Part of a small language model's weights.
Training: 316M tokens, 4822 steps.
Each number is 500 + 25 x the weight over the matrix's rms, rounded and kept within 0 to 999. Layers, rows and columns count from 0. Numbers have three digits each.

# layer 3 attention value, 192x192, rms 0.102, rows 90-162, columns 0-191
480441556483553523484470501527511481509499531528510502505501493506511496478503480461470548524502524451526522479514491490499540510504485535509510489500517528444533499525463532482480518475491494497542472512464504517549522519521548444496496482517507465509514504470525514528472499515467506508477483529513501549505544480475511494485479489520541470523475541538520459496512508523454529520481510499501495486474539503447480512472481517482499513473507487530482498514456508531503480513465494476516532478581483531489494507548510514485493526502571467480500505504470538472484519488519558494
509471500506451521501505496498487527503533440489514449482454502483478504500514495517476511521503481482510530517538518456487468494532494450509486497511493509484488556506506516467513516495548533513518514506504504473524501503439512524505491474499477496478503496443533475492559452474527507503497520538500479520501478480464499511508493485468477535480510498522506532491464482518523490485485529492443528526489558490459500534542473518508509516504512537511502524480500518468521519498494492488517497577466498482514494503505486503546500507484506563447425481517499490495438485529503453497
526494473484501468493498518541486533549494489482537548494468494523497503500505511484488511525489528509505454469528522493473538474491462558486484544494515499490466489454507525462499479534509497498543493493506494477472477490510480517518505468509496481519478509518518479517490473511526485489483494509495485473515492503517489497505509510522480461464491482475475529494505478465501509504509490518472459514469496500477470471499446446499502505502528504539535461486476485528478485518478475501516508525502503486521522523500512550484490480506506450538447521507540550505488559534495489443
468520480487489476485466516568482462440483413465498516463472520502510472502502465500532519488535501525502562485512501529528534525514521502517494507480510524459533504552523506519477506529529467536496505509445518473510537523499496514458510524510481519513512534468436514476506514534436516482476525560487472505485511502489475492502499514500500517479500485454512518472476523524501473479500498516499494536486492509448490452507443478437492519464551515539502457505502499489464488510520502495497477517487483484492481507482495461503499517531507467490468489511520526532514453506522493482
528480481481528534517492506499516515505517469451537539511486469501497505461523484510486525502474457504523498499529489536497526459505515493554493511556517444509452472545491518500510503480457479510510480492497483528468529521516475523458463493526480534505553520492532489440486532534481501485449536538507524463473522489491501522498470492542497477515481520499508496492502496514508447503488488490519476472491501492501526484491491487502511513523506506481516511505531456473490514511506511520485519526507519469543515462485503484512486477481492491542547502457495494492481505488478492455
509490526494517529493511489486515481498538493493497507514501509494511492476519508518505508497506470521487549503520509483514498502542506510536498460523509500493490493483496492502483532506514520500504537490503465506501514440496528487481491516505517517443556492495518480513501489492505546514517513485518532512475539472542514474460521476513455519511526499493480491483509475476490556501470522515477509507542456494504482512492523490477512473496507462518514529509494508497547478489512488504527486460527460502519469514516524460542500495503547512499500510493493468493520499506468459499
551547514544484514460506491486501496513460482501515466525481500471468551502511527556478467497515471524451483529470511508495499486486506512503480480566464494535476480490519473496508496494523492531551480497532464499527459483471484451450485479491507471484490469466507515501510527510523517477523532535506509506538507498511505502470475497531453538515459519535502474470510471512501485494510493512546508515524475492511496497515495477438509480497522470531499496528557459535517484499483523516538544493470475477509490496545516511461493509491513468526512498510474536469486520485546501544
488516464503513509511472524528474459476444493480492467480455529491526484505512481500470516527479515537467487518501480499523476519478487488499532508478498493515499549545515518464519484496520507474524533525497493530463526467511519536479486538497528479464508490528445518489480503519509500517452495493522530493519489496479518521478480505508474554503504546507511515494527473517456458496466447501495519537498501459489533529502526504468478482488473505529511446502486505500502489510537484539490468512523546472527461524515478507529518429464543508505506475507501514482506502535474534488
512494491500504547493502518531440510537513523505509487542475465514491495507496502550488510506480505471477515494522479502516463519543501483496485530513528470538511525496505474480492470467510495485466498527508500530489473510515512493488503531489497478502466507469480488510501532502483447522442517485497528539463527524533454505464536475502513470488491486477524491458497489498471516512497503502531466481463497496534524486444491475501510517517513502461523478526481478496466521481501496497538534492466514446508451540478470525472482494516509519446498542500476520460470469483489524523
481524501512488531484538518501521496497486488514530483496530534523511419462513529537497519510527506493529450511508452483509502508521501491493465506454494500482568524471515428491516552520495496522567481538522484523437504492499487475493470477486486509513504471486492523541555525523524476489526463540486482493446502484530489477492487499486520492538485529475515509532506485475490490496487514471516458471577507488499499493509473505488534529486499504539512515496486491514504564490491485459514507529495456491546555483495511488537479518509516490515554481534532485473449496513518511514
475478490480530536559498539503523485543510504494549486516493473457496506522481507489498473483535507509495551537483522482508482467486531480483502550498488505511511509547539477467520506509533490426470528500470524530493507550474454521497505522501467470527490504556505519493478501473499478451508482532474470544535519503465509527500556483518474502521518491492443555483534488508510500435511458507511463491501503492536443510528476491511516526539521536485495472500517524514463535516494482537523484524487497508533508499539477512534515497515467501491526475471517525505521517505514504525
498488461502492501462491511496544533431486521473502502502485483544495524502490472492535489533478472495499491540481475483508516507511502489483515514444487472500507487493526516504515482498484490522520485542495479548507503516503541523508503544469511490465474479453535513503461572509496531514526482452510543461498565459477540491492466489506480482494502486517514470507496506501514521488472459492494455489526489535544518487549470515501466496534519516496488483490515513470508511513517489472507476457534515501500484534468518539507524483514481453483488507491502492489526527516516501534
512482514489503486509460462484503520458562458541472486465508473488509514500468538479497531523487470493473499487468501468485492512506525481504477525471508498490502521499474503473498492492475487475515493493485443468521516474509510493521550472509535499488455542514524524489492493487524518507496518496468513456461476501530514476515524485489487479534498469459520498492507492503521511500527495475515467528519484458495454478497523511501503489455520472481424511488526500491515474543497482474546485467526532479547502508505499506512502580539522475506573482560509521499519523482483544483
530482487530514512496534479484458502457558528464509499528496519512480492523466558474544467484555436527506466469510467498495498522496520469512499519500468494481497565486512521498445511530486549474508527461495496490508507452490478503490503508530501480494539526507449511488503542449478548488514488495515502508455516533491506488462496481464502504531492513504556503494518532510475494520509469506503476528469489471475501498474413448532520538420493525551517509502515490484463493522505508456517475507539481516499497460460513520502544517486504523499480546521501494499518531495497506495
482511490491508462479535481534520531521457513453479513522488493551510501469530534515502480465479529507522533474490476494448452537503538477494503462478489533496514471515484533449522524469507512489482527496483466505476473507443517512491509516518497461467474505537460487464496502481480460467488512509480500530501526505503507490499503486546438522508484514490517477464469480563466554512533504475508447515492535490464476510488478489489439524480501506509465506487473478519503499514471482528492462527505445508527497497488531468517511509500512502494447488574503518518502501533511531479
525518496480531534510465449508497528483529496506487500483515477549498479471498510478501522463477504486500504492487492520445466485486500499497488562497516486456479470527521508490483492537523488492528496487531531479505468549484512499467472483474522501478494483507480500547453476491513498492536495530465539491515477499520547458472501502490482531533475517500501548536541504478499504527488479502507491506458496525523534464500511513475477496507541512471472488483498497523517539506474499515498484530470461522496478525513533531483531493492502519452488518510480478502513486484474512499
478509477490498472490462501531505520483497503468505479524511486501474522516464507509529497514506515480512499497537480528522510506519523494469535494497450471502467512487520496443557511500483515495534514526553461501527473525479500493512480509514471483548489491480521514512558435476471525516522477489544519508509539517533477527518497461444508503472516471474499504540463510478480502477505516468489501507479494524482485415495493487505518508463499481495462486497508480545517536528474510492520497572434486511465458437520500486501453436526508500511509514502425500476481479497530503478
544472513520476552473506486467513511505496452502475491496494503520494482527507513500517496529489432472485529533507501521523490496559505512493510532548477512515530524481470494533464500494509496492521505482487489519477500493506501484480507497505514523527461491525516473510493455514474489483501521472520504557464522501466521490515523512457462517536497499509489512484516559494488533541523485548515522496515494522526518514475462477510508473478477485480511514479440511567506535454536504485480444526533500479482494513489509492510507482515491459530495503511497498511533465508532501511
492517531469474475518545486476530531512503521528444496481487487504555467472505490475525528532477461479525496535536557515527470536454500537550499451495521497494484498505492500488473538488468515518552472505476494506521521545471520479485498483486516528528484493551481510515495465498549494474485429495531520484482505486510493556489474508467477503525505470470473507510490485485493511486490504534537542494490533510505467523450466462504511484469481519456524488509507524492453510498483464513499509541458511476488484484485481429514512528526530504471463544451512494479503463526495492477
500453475498476474525532500470504498493471549563522497505526516488546492492504483517506515494515481497476507485472460540475530510443501496520503496504507480513484534481503494537500477474557498479491513514471509472507487469508500514520534491493546449542534486469450486522474478479513452487479501532518564512473503473523494503492521511522496496465512528454518517501480485474540522464525492507515496513441472521488517504491495500482520520521536453458485490529528484506513499565518527476496518562457463482501532517480477469459515495456509497488473545465486501495498511517485522509
481504497573507510444489485496484453474461529495483510515471498480469467502505495490473441504533467492539498507520487511544534500522460495509509558459495474490476487479464567491490495521510515447479498483529486545565519495477496500455482510514482459502525501507516499485526492504483491522508539512481477532459496496448493527529486503499511483524487480490484510477527489508554513466452500477491484496475470502449516514507478465507506472503508492523467505531488528521518524498511488476485509513497485481489492503474484528513502530525478495509492510497536477509454504536472494451
467478507506458531518498523466508495508503507493526470500527498492485453453522533498466503488528497464462505502496506489521467498501503529474518503533514494514493500466499477459503468523491462496515506478512492506513518493521478497547554474516492540471468509504471503493515502480487498526477473589537505497506566479559500509546473516500506526489487499533474465483510498474494494486493492540491512487543468515525458487522516472452488476452498443442487483499489482523462531467508530487501495490526502496498543493464543488472490479467509551479486491493558516490542500507478456522
536494491499483535523502510467560460542541473521487487456529500449496474462531510544504513481452474512459491457507515482508510490488517462480503492491489523509465506503484483560481490531484495545535494523528485521510508493477472474530464524505528525479497465546499510480485497478496505531502481486480480471466520513502467521481502507498500502493498515491536508473506480509490475500472470484528497513457514525524502482500497543469524494554456519547470507461487474490557485487487458476545464491492497526463484544504528516480534500481540524475558498520533505439514475510541490486
497483507498499475500492496502526471491553497507489530480422499442465522473530519502487498507464502542501500536533501519477456485493471500482499485468524551488534463510494501511435493476509519500497495517492519528493552555496500513507511546459490485517468513514483538497520490487499458523493486493513487498478491484525474457536503487474534530495564526519488454523450491493462545522520505554455522479507497496498495519503485499532501524509498506498487509488504473470519534470500490518527508509473528469471460511535490516460498462475513472502501534519522515478547485474456527465
490471546532520454517515520511490507536507511515483509519485504509512452497508505490483459478509510510519485531453501468561517543528464507456527512492501487526530442479482507523501556532538496528508492448518510476514504498493521509456503526546483490476511506500457529511478526541499502526471511521456480581521442477489509493495511546504477443525476451519507498475459517475509506477469480500440535535484497493530502484498501490479502522531494500498443512477531502496526526495514485467537478559506517488469530482486516484511489480478487482515488527458478522505528466491508491476
512472480479465526497506505492500510546509493490518522475474512509496495500559510493506449482496507483491500516480550516492508468471514517511514491509534497462420492466493519516494455486508451513491513509453532521529477487490464494510533477480520535457483470524466526502485480468467508519477502483505468496502482498498538506480465485537481494460507509488529503466506579481476502473541503488502497547526514482467525492468518468525493502518556497460472508491448506507501533490502514476537494492469493540523495473519489499460482516508560495507527525477519508532485490418507541505
526539504512493553472532500514415495492491515511505520507500466523511494507540503486531527517482533519482492517501549477542487488471530520508515517489456484497521511536495465480513476482483524485531504460511509467502491466535446508511524508532467493518503500530476502519507493492504494530514513516495505517464516480466464485484510488486451532487509505465501462515521492520488527509554515529485498503495498519485527531488522444520482530536452490444490516529528554493489520469509505487480498521476535516494521498483522499492456488458501492493559537482480516492502474533498550516
461475525483511537512483477471500482492483468482492507545513525544522524516469542499489475496454519468508487502537462510501491476477471507519527496546440465505462476494521509498508510542522495463512484485495504503525490514460504544538486529504503508539511499490510478503495484475510524493469492515503491491490454458458477516528510506507499494465489482494487507524495462483463489509531470560534485539508512481519506504487492518498515489499517532507500421527476532477502502511525529446524478503474467488489492510507534483502515513510473492488489471511477465515503474501507510487
495512512518511471529522523546478484491526505493510506508455519501498502484477505515547516503503518517549460479477514486493463481484471499524506528467423494513500528549491499564503515501487475540505464478506516474498514485525475488505518514470538494491495501503512471506501465491503498489499503489523524482515536519535499494499522555476496505490513499478525478491544564540553498503440502500509485532483483464483505510526483520462499499511479527468497488495515478490537518483492484496468503488491478498475497470522477524439479472508478511476492532457511482504464482503542553503
483459484510499491477516457499440555463490472493472566485516492460531540529460504506550530498481516489495519498439481522498479467501479525508523509534460516497473509522532516468529513533498513477520492518532510504477491472535521466498501491507544495462479528482531531484523495521446463480484494508535500520516495497462527468513493489473452495505492524523500491488522484498483493515512496482468505499508496478500476492499488464499549485518481497520560469544496502459527490504478502499504480496518502495500518559528539485469512490542517546538472462518496520451500510503476510481
497493527472514498505537507472498444458522507512523521464521493479486470445468509441487462522505467501545484499527503472526530521488508449480459516506512503505484460510472532510513503468499522495506482525494562490539490463499479530510525508479534483501487493513511525492511492504528491514511491496456495491505497500556528483463461523514462470510534510508513481511472546482494500493496502489529553469494480516506498480552510514468439510452484500512481465564465480509482520461461503501499481466506509512513518508526496530495484509500497513501478548525505516489496499496483471522
514479474513459460525514494468454492549506528477490471525481496522507476468475522463508530549505522458515570470492490486466437541505494478509477509502473453513487455490513501519496510515473488468497499471511530489520482488481469495490443507474461467487491501464469544489522489521528464536511486501473469460469498483531508505508523523515483504445485469515495502505525518503461516532487491507520493484512508504503531479515482530477529528488535483501477490495526510528502526514460488505496433546533518476510490479492464470523492501473536505529490497500518509470482503507472518492
472463509489498484484508452510515551509497477473518502504470492540532487503484516510533512504480528493506485497497483461493531532489528495513498517493538518486500480546489475537501514508510476508483467473498480500492493483474493470534504464487522487478543482479486459508515536477475493501502494506482512543507492527487480547496486502495500497527508473482496507440488520490510497529512483513549538502540539453465514516500506503483506533507469472509490480507474485535521472499493454503463495485485519511480455532537498469522504505432499503484452489493488499467479501500502503518
498493535502537501534530476510497523537483497491502511450513528504500518489514494492507495501512448477521521519488511490507493516471485515483515481535494489501522471496511582477519495521515470500496542474449455523470551461530469473485445512479480483451543460474496495465494466490494460484517473476514532503516487501504484534513487506503491567499520487504521505544526477468441480532457491521506490468500518484504491486491498507522510492525449501462527521456539465504502503471480468537497491521474476488464501525512504516458461569510473495506531498505500506516507496553571470473
482555485471514484486517496483479502491522563497498515543513544547514520517454545521456525478542488488521492503449541533476539463483492501514509476505488487482503537509455474486490483512493514462467480519500498550486480531491537560509515498525520514513475479468471535461453558504508520475524509530518486516514473484546529526511529513486480491497534527506435438494509498488524486484496517480481503434506507475521494519515504492475509488504506507491501528500499497527511503543509498475497488458504495537452476503505513517476515497516548492533468535464482490544516466500515505490
484473470523491460493514489546517542488546492456492542532487486492502496474511485494498500539453513452519550488454481548468478494484524499522535537487470496487529484504487463488470427468547521557468526490501540545472503477538566533498487497535473497497474507474501504481494498509451537497507528513478526479484485474487489525461491466489523527500512550488498492527470483500461486493522497506526471568506473472454478525513465467510461509517510492524482423497466519495481472552485522475489525470506528473525527523554492506510511525492511493467461488506481501449522569456535482501
489528462471511495531500483502506495488484519499515503449497526484514513499533494499488507503502520478467458505463522538474484511508498523474451487505533500506514518494497438494475475461471525483525496532459517500507511571468499467474499503518510536480545513465510524508513428456497523552491509512476532520482483495500500487479525521509483520479479502520475504465526549481484513485491509491531475501476500511540495495490476487515480518479490479492514540500493494511520522501466512472467511466497496498514500526468485469462511494497490501536520527507436457484498477480509489456
500520478481517498512499484533500524485484514515497487478500544481510501536534489503516503470491536534476475520494462496463484568538528501489482510526504490507456514488482532497450498489519491544507509498511484489483463525537523475504473495434454499529509512473554539481487490518450470540504485538532536526475535487473521513526479469481507471494516502482481508489478482541485474486488522500532547479464496487474527492480522470493519492567517494515489522505489504520524472462476475487528466477505468494495527501528471468513478490462478522498503465509504519491510519503506540493
499495536469468515482492481494446454478514487494508522504471548500479463512534515486482485522502492495448498481536471535456473530497487529483506551496440500489494474500493472520477492475520494492511456452499491537541536477500440482497498486518484472514515511513554478474469482497517506481478570521517494499456466503505501495470493483520523503493482466525513507454470535530497471461462511463501465509516525474490499472503514539502513475504491476539499456503478485502533513504481466515478506503483501492471509464453529535537502492499491468474548473495510457494503510497491465473
499505517484487494489575508506485514478495507486490502509510515484465503481557454497496494482504502522464530506456539468502499499514506517459512461495431500500455497524514506515521470492502522522465548460476509490538501502499485470495548550483552534484541546490501515512488562487520488479477535477527487548508513543469507507491523463461456496511483484501500518459493516536510475491511495532510473478495533489450524496487467477543492483553534524501511481502461496548502492467512514490458550530526467489515498501496490505538469482528495508548508509455531515525499515473465514500
519538498548459520470526485473521534476484430521530484512509517548498497496456561518464503529507498475508491515481507488536454509502506529511469494469548456508501433525484485526502521489500478511556484513479486484520492471424505532519455431511523459501538530524490495459499550476508482475520465512519516511527524503550534507550544468517524551489478504502487458478506544516492515504502525517533527486483514525491482472491477483505484485497508488470478454517508459492466424520499473498523507507514484513477541518502455463471485498472525494526512512509480545536533489470496538474
532479503453465474435476491522524513507535501502510494515501525535520476526504518513459509495512483519517531493469492528553507508521531459540497475527462473481478503507504474542487467529482498457484532503509469529512486498485513455508516519507500542490524490503493489511486488490481490505445506534483480494564545512522525540480559506493515529508440454476494491471498485487489485547520491487536509473489518460487502459516461502464500504527491516542531499519477493472507491492533509483487460527438482521503520476528576468501543506525512492430484451558472518494524541504506499485
493525484479514496509466484519522539467477510489507506511475516446487504494518514532468500485467472500517519523538481550512505482482492477430458509488473456506486535498518471516514522498485496542498507530492511506479468510475468511476503484498523521539470533495496473494512474543509481560540485470483470465518536536502486564467537489535507468456533490518459489483506493502496472486536462491529460486470463520529509522482493509508452515524501523528500498498508508536487489480522501498553448536505530487525483517472494453466502503518518518512516479525485486515489511476503515468
489545550485467510532475499528504541537484533501508461561517536503516476534495449488510514539522503486468490494531488527502511443488516490506489469507483512457526512500459505470466483510515480501466525486476488502494472515487477489532468514529536490494494494530451497505511494458500519509507467489460532530531480510475499542515478499537487511511491489523474523493507477509515507507502511545477474501496539529478516499502498529466540496520508523514523466515597509490467475528539503507491487528520607445488492469499524523475496504475471515503482469489489521493491538531530478495
499455457499502526539505447484523494534488430501490492473494496488530555531536551512498492472515508525478524533498485477462496458566499500473473494533529523483484486453472524493509472491484460499511472505489492455531503471483498515514494499490495505487505500454470477493512498483488481475523528484496533450495486500504516511507473501517486506527456417511477455564548516515479516524486482492495475493522506513518473462509458504504512506488495444509568470517524484483491507476531494481516501480495485535516462432521562515497505510501509508492491507497472449478546482487494504513
509452479536490483501513473489515524511548483509507504453515482547463514488518474503464528489490497445482511520512533439509490492469480506516495463484483530486478490508531504500517444497487514519492491491522482459497509493503474481496512491490466541507496532463467495490476471483548514502495500530485528500501499494514481528486534494589512479513499498525536502550504456520505420523445467517503484510485541489531437473499472488503516468498456505559451484519486475518475508491517472527559522481513491556524540525482524507499509506488511484513498515521503479528518489528478491539
523518502499492536562482499536521494531503489475513532517504499524530514513542487495479507500471522443505503535494507553467517466467517554513531519513485530528570477514536511493493513446510502530488494480441498501483525502504501476528503544532488518469483457497521458496481495510526483472518486504498483475499463501464458499506474510515545499506520499489523496528503486524522500467570531477484518516477494499451510536466522479490502494492527550446511473495542512490489528519472494501494488506485516548512481523499505502528473491532531494481465497491516501487442538493497482509
451488511525506505492442520490502540510509507483506487471488509520474487491497511504524453491438494511525482506493535478486499480521516484504519508496519501453509510536527488524550527475480481475482503503518537498511492512478488502485498513536539486464512563481491476517529445428513530538502514487509522518541511497556430459502496522465465534501508495483478450500487499516520507496509508505496488506505493500489492515557489495477497470517465581475529459553502509492497527538513476478525500509443490494484518478491489492477481476505458522526491484472559546476468471499490493501
510507490489509465553501530476500480509541473546477483494511551519493473521456502513512502523531476484514545486530478509523486469540503474543506469492495484510497515511519543509544484517488479516469464489463515533461534518495560522492495509453485515508511492474485485468511446502500479477498510483513481509480502524528514516505484495495500481517519506508482509553471488474470438523514529493504510490500517493447529536491466512528496500534435495510478473518487486491528473513489485485475490538519525502478528539493522478559521513498471508498486511512497461493462501463478520492
464479517481494532490549501493491482494509490491526495457529494540546535531513526496480509521460491479552496500489487508515498474538476466431516511518507484484478524537537513517507485521509511503444490502507489508532528512456504461516472500508493476490469437556504552508533540475507497464477486491522525511491496536519497458502496547494574481493494502514470520516477532523483523489512504517492478476516496508532521518496461498492494489502490503494500498520533465506472505500498550540489505493535456544538469543512508546447531523541531523472481511442518531508506523467545530501
475493492502518554503478438495493521533495455459504468509481536522498536490465463457536511526475517505483525467464542491479470543547457514521513524521480479510503540474494504485532517566497512476495479556508497486517501497434468503583538497447484513523487491494530526547496478483537479492538535475507497478483497528455524481570518498496542518465493473528522506518484500529503492539519509506506503478539565517488478514509498475516548536495484530509496509468543489555509517459498507503498462480512523471493500469474513465462491490529463540498499518524498485438516521519484487496
490478521488497425501459489490497486521501510548489462467500465500486495461478503514460510524527472529455504504537470496508462513497527509532479509497537505501529511516532469465523503519506494543523479507533484572504496534478497513510541527504494535499484514518539482504477495519478483515546509478536491457498471487485484528501497505515490514517467465492540499530503567542539516510497515460529496521457502539494539500496496486510471481486507514519517482558517506459508511527486520488530479452484473478515431508533465481507461534482468516531505507505500532533486502504471484496
467526491496514525521558474454482497462498505496485420485424481514525504505493428487485521491515511486461501468506494502486520502478481494541504523515472510526491494512531497503504548560554540488523483523517543509475483516506536448504502469515518503499441483468497524475513533506541474489483539534508487510490536487500502495514454484487485514492494516515501535520501501455507534477472507506503442525462499456440488528498522515482500517498469529497531480455453485517491522460475476443445497571476505504482512522480508537499516542496459504514486485522464550576556503479509485545
480521485482504474485471489483495464503496539439500535538477498465509501480507529476493463472537480466506511492473506495556483476531515524505490484505493525533495494477471514501554513487516487491459510502504560551516526483559442514460505547558461519461535508465514511464489491465528493461510479479526517518431463505508496502525540489486533466487529467505502482558498486512526502532493505476546550487528494506488510468467502484472505522506487491506504482470491500484454500481539514522469522516495524454515447512463478499521498475547513509474498513537469506530518495517538523530
543513485499503561499519497505554541470489524456520477521438495527479507491520498514491511469555493506501527505574526515487480488520530493558511497479500512473526472542510504525471484470507485527514561527514483437467510470466463514452503529513520465468472569509511501520540509510499487512493479525521538497456484522472556513511494479466502507549491503491509525506482467487492515483491533464472498487495529524468468470464484529509503447491472518533515491511512486535515509473467526541501498524521452521507507470530476478468471558494526501497504485524529493522505478482526472469
473478469513476510496512477455531498440492510488494530498512453533508470536520453463529542493462507522497457500558508493482474470502481517493489485484522494491515492492509503525555478500469475472497496479495517493558519496516481472499530462460484520541520467518482534502497563511514491488503486507509524511493562541520480455501469520516484472490487454524516496473472492486478544472507505497504497518488527524507504553471495484466560500542535469488489511490499521477493506511497523487481487519503507500448487514480499512463433496489502480479510467518510509478510502486474517509
488472535513504500531498548472514531488515477528491497536480520472499485510501488527546503530532522470478458506496521539473505534484503521496499447522499522538485513552473491489510539530489492473517493507483498510454501528500482521473504488519483510505482514545507492536514487522521512534518506497511487493503505470496560501526461472512520563493482503469514467453516513496496410483475476446531479499502494509513504522502472498496527503505555522521519468541509457497499512455546452472516496471490488522516508483524528472480539473497492493506519446454531486521525473498488534502
447481498494523462463529547512450522518486517526491471495449504520479498486481501503513507507506510496496520564493485505463459513563472507526444513500499485499521501500512484496522480517540465524509462506492506486509507512515452502480481514453490511564474484491490476496542496510488514524476526516453529474507499514506489536483544480503517501497515547498471494462486517509520479483520511485493509501463508511507477520468514522453480485510524496501483545511515490533487549507486531552505537549473488504516510511465496459460466455518519508462490465439486483481517473571508521514
452480498532501475502468457529544533497505469535517531493542455475489498525512475562475516451521456500494505509487472491505473515492491501521514514492496502518576519468499516513528500535512480515517476529477476487520503444518488507473503477451483480519495487501498490534485505486507489502473536505499525558518519509488525480485495508531536471516431498485476525488435499502501478465502499496516482519501496485483519481475487524497522497510479488491518453503470454539499488539529446453458532495456450480516456513480505515515495529527530530504491496463515552468500500465491449499
520486520528485496477511545488488514521479489527545568519494507512539532556502500466452481502483474522491506493482540515510496470540508503493501493490474514491525502491477477509501572468503501481503513471516505529488440506507504474536512501478487534513498527499504513532529502559508487455525492535499473477455522517533569547501472499523485499518527480483478515480546513487522509487477507492507492505492498478576481521495479494517465489486506525437502490547467469492568515529521497423500495487500487509481496555521500454498500484505476549515487535494547505499510517510516447509
512525486471522495497535509476515466496460542509532518497508495499512518460492519558464534476489553455530465529501533449513507502522474522546504534493518531450532487458524512457513480559523495533483530479496520507475543482495510507489487473497497490476518499505518468526485536558519516499473494501475541511463494538549507509504510497502466569501521501496447497481480523503474522488474505479491455500551511511548531533522506487498530472461469468513504476481537497465488468485484520504498501489458514498499470520464543492508509532512537493480453502510517447489493556510519486448
505495521461490558479477460488469464486472491519471463468516487518509521462471487531551497459486487537460489493509498518520543496504508502484523549466491468516513450500544537509528492482490491482510498535512497527471502466519532494478511549518520557538498506460524462491506520493482496491525434503525481540481496516525478512481543469486505476492516540506521493524469519501465467519501460506473489528526451515504513515521521510505496480492509459479477475542488470470448484504513475478490544451531522457521545507497531466485560508481474524525510531543552533484524500442475481486
540503524568512507523434525508475543491507522497473520467480492503501485503468505493505490511469490452474495508500487461528479446462523529504531493523478504434509524456497577499486485469446498500494498503516491507518479530457476506525512516445507461535482496522552478495498512507505533490454526510502454580514516546516499484550498444473512477493521488515494505499495534512482525504524480505513514507489478515537523498485483467514504498465489505526493480508500549508471518492561486542525455517532502533519488496464462514527451472470500498456466499556447514489567507524507497502
470458458473495523472523522516563481490489520550518476507470512553536485479476518526494503482459482503455458496470484456446482502499467493468532517540525513508506512547519519486455503499476507500501497457547472459516473550447490546493514510487475481493516528510499504529476459513531484493523469543479499539502494515496498555491518471517527479459509517494533531536572455515479509495530511537491514478506470527504522466443512518437477530494489507509498471489467506533460539521474510481501514519492522505491467463511499500484489535501491485498497523484523509476504487489441498500
512539532455464495476433542527534513576497532485502541488469507413485503446482513473536501509498516516490493488490500480507494513461467497521491488498485474493484506515482479529461478501528484524518487466534497487511496493519542521522526466478492491485496458507501467537523486481499511521491480525494487494504503493507573491523514496524500515468495466495479489469538489503469513492501440542605512523465532474530493513519503495510503508509525471496488497517573507564488441513503496484448524530480504506472494481516508510502491513501456543563487510500495507518555515469482473504
521534455492478473507541484488453492479515494526475470504482481526508509511497500501561518498504522495515531449498463512454505499513510489501506551496495528448509541522485517444490466505488506521522498522514454455508512515529509476465493476477475495515483529488479532525503483517473479456467512493491503495537471506492507477512557500515468433455513484484485492479501486521471505492526502510552500482500499496478515499522464519487514493517481492470492483510486521509519508475533501507523478496506502485498491513462502469476484462443495523465505511521493505528496503512503499476
512526481494501474513472473503528518466487550457466509554497484542466502470458461480516521484506472512550516462444508516522509497504508550474488522500493491492435483528498473502501476515503495546478515500539508498512536537489494504509486553491509469479492501430488520503507489482509484522489520542484503428510509467489491516505444485534485468473486514475517521522503509503490464480525506461518531517509536451535509514484482487522501494494522497489556490483487451496485536530475530461504507515555530494540543467458533532407537500511507539491518509499509520446531493499532492527
502529498466467491501522484527513470529477473511474484514499501504485522518481510555476531483489521525506519521500523525532502467509515512513471520477522447462553503544493499536539514528502512534460518505503506481493524536443449468488508492494505473483498500464506463468503476484530490509516515539561493522506510518505492506526481504476550508507512483546499495499529478505477562529468486513498506464522509529566541496521493473487525462554506527524506538489489540478533489466495479526477525483525486498497488492557491498527455513528531470477470524494487467526512513506467492543
489526492518456524528458498511533506515494483500536467464501521472484489540538502469488492526511532484494475552512492454536582538530504560500550526521520506470482481524485488458485512491514456544491528514488496489489494493461538499507530536500471469487520474479501495498505501502458474490526558487482544515496551512441500501481541471485492545466519483515489501448449473510514480532511510488485530484522452522488510506497477476505491502525490505502543513489522541486489516461504492498504496494551501465560495496485485520458532512515496467503553479474456478560502477484499475540
556523500486495502485481486515460500500475485467496484483475484561538522547549474458493445505452532472481505534507489477485483554485535484492490469504508443543509513506507474445520482496487464490521488497505495542508495495480516525527500519491486517482487505527487541545477507478528499494500507479519522504500449518530448498537483438477509491506491517443454507483525490495474510468520533516489494488476504501488531507487465527517488492477500513474511506478474468485479492495478516472471508476529498526492528517499517487509488483496541498461551475531477518513510444488509500503
518496524480498503500512499517510465489519512493515497495517541525507501540476492473478501524482478462451472502436483524519531449492485459510535476523498502487543515502492533507521500508498481512482500520520508516478526477556499466487524522514476497473515525496494495510557507517451517514486520546478532500519470484520515501539503527498527517499522534486495509486500544484499430500479482524534484484446528502510540500491529545537511456525541502519502536525508487473483518475534521519512524522480496512492420495477452513518464488479513512545479475547491485457499501478470467496
487514542523465518475495491510534494498512493520496496533511501529463488482508496459498479513477510523460536473465520504496494490517503512462469479479506481494496579511490501525521516462472520521539509495497537485495496479450521497464463505473532514488496507443486552552505492495507500512491450504485476463483471501498494470491478485505513490493487516539471513489491442488498490504482520481523505566457454487490452520525523478520514512502495497502508528514502486509468498468532502540464521470501504502462432498531514492504510506449494534488505480507475503512509498477547507523
446471516523477510504520482530486521522530499513478532529493502497511533480479491521493519502548493505479478508526514473496523521489485519478507529510465497513512476506506504424524471499501458489504464520470490506471518506546511530498510517491515490526503546514450516511487500539493474532507525571533511464555503507545514502472492529444536526497509506518494555539503482488471502520522485489463474520477507496504472474533495500483462545504500487542465520541522499474481537489532529465535486470512502474440516511491513555512447502503524517492504534533474572512495480506527535499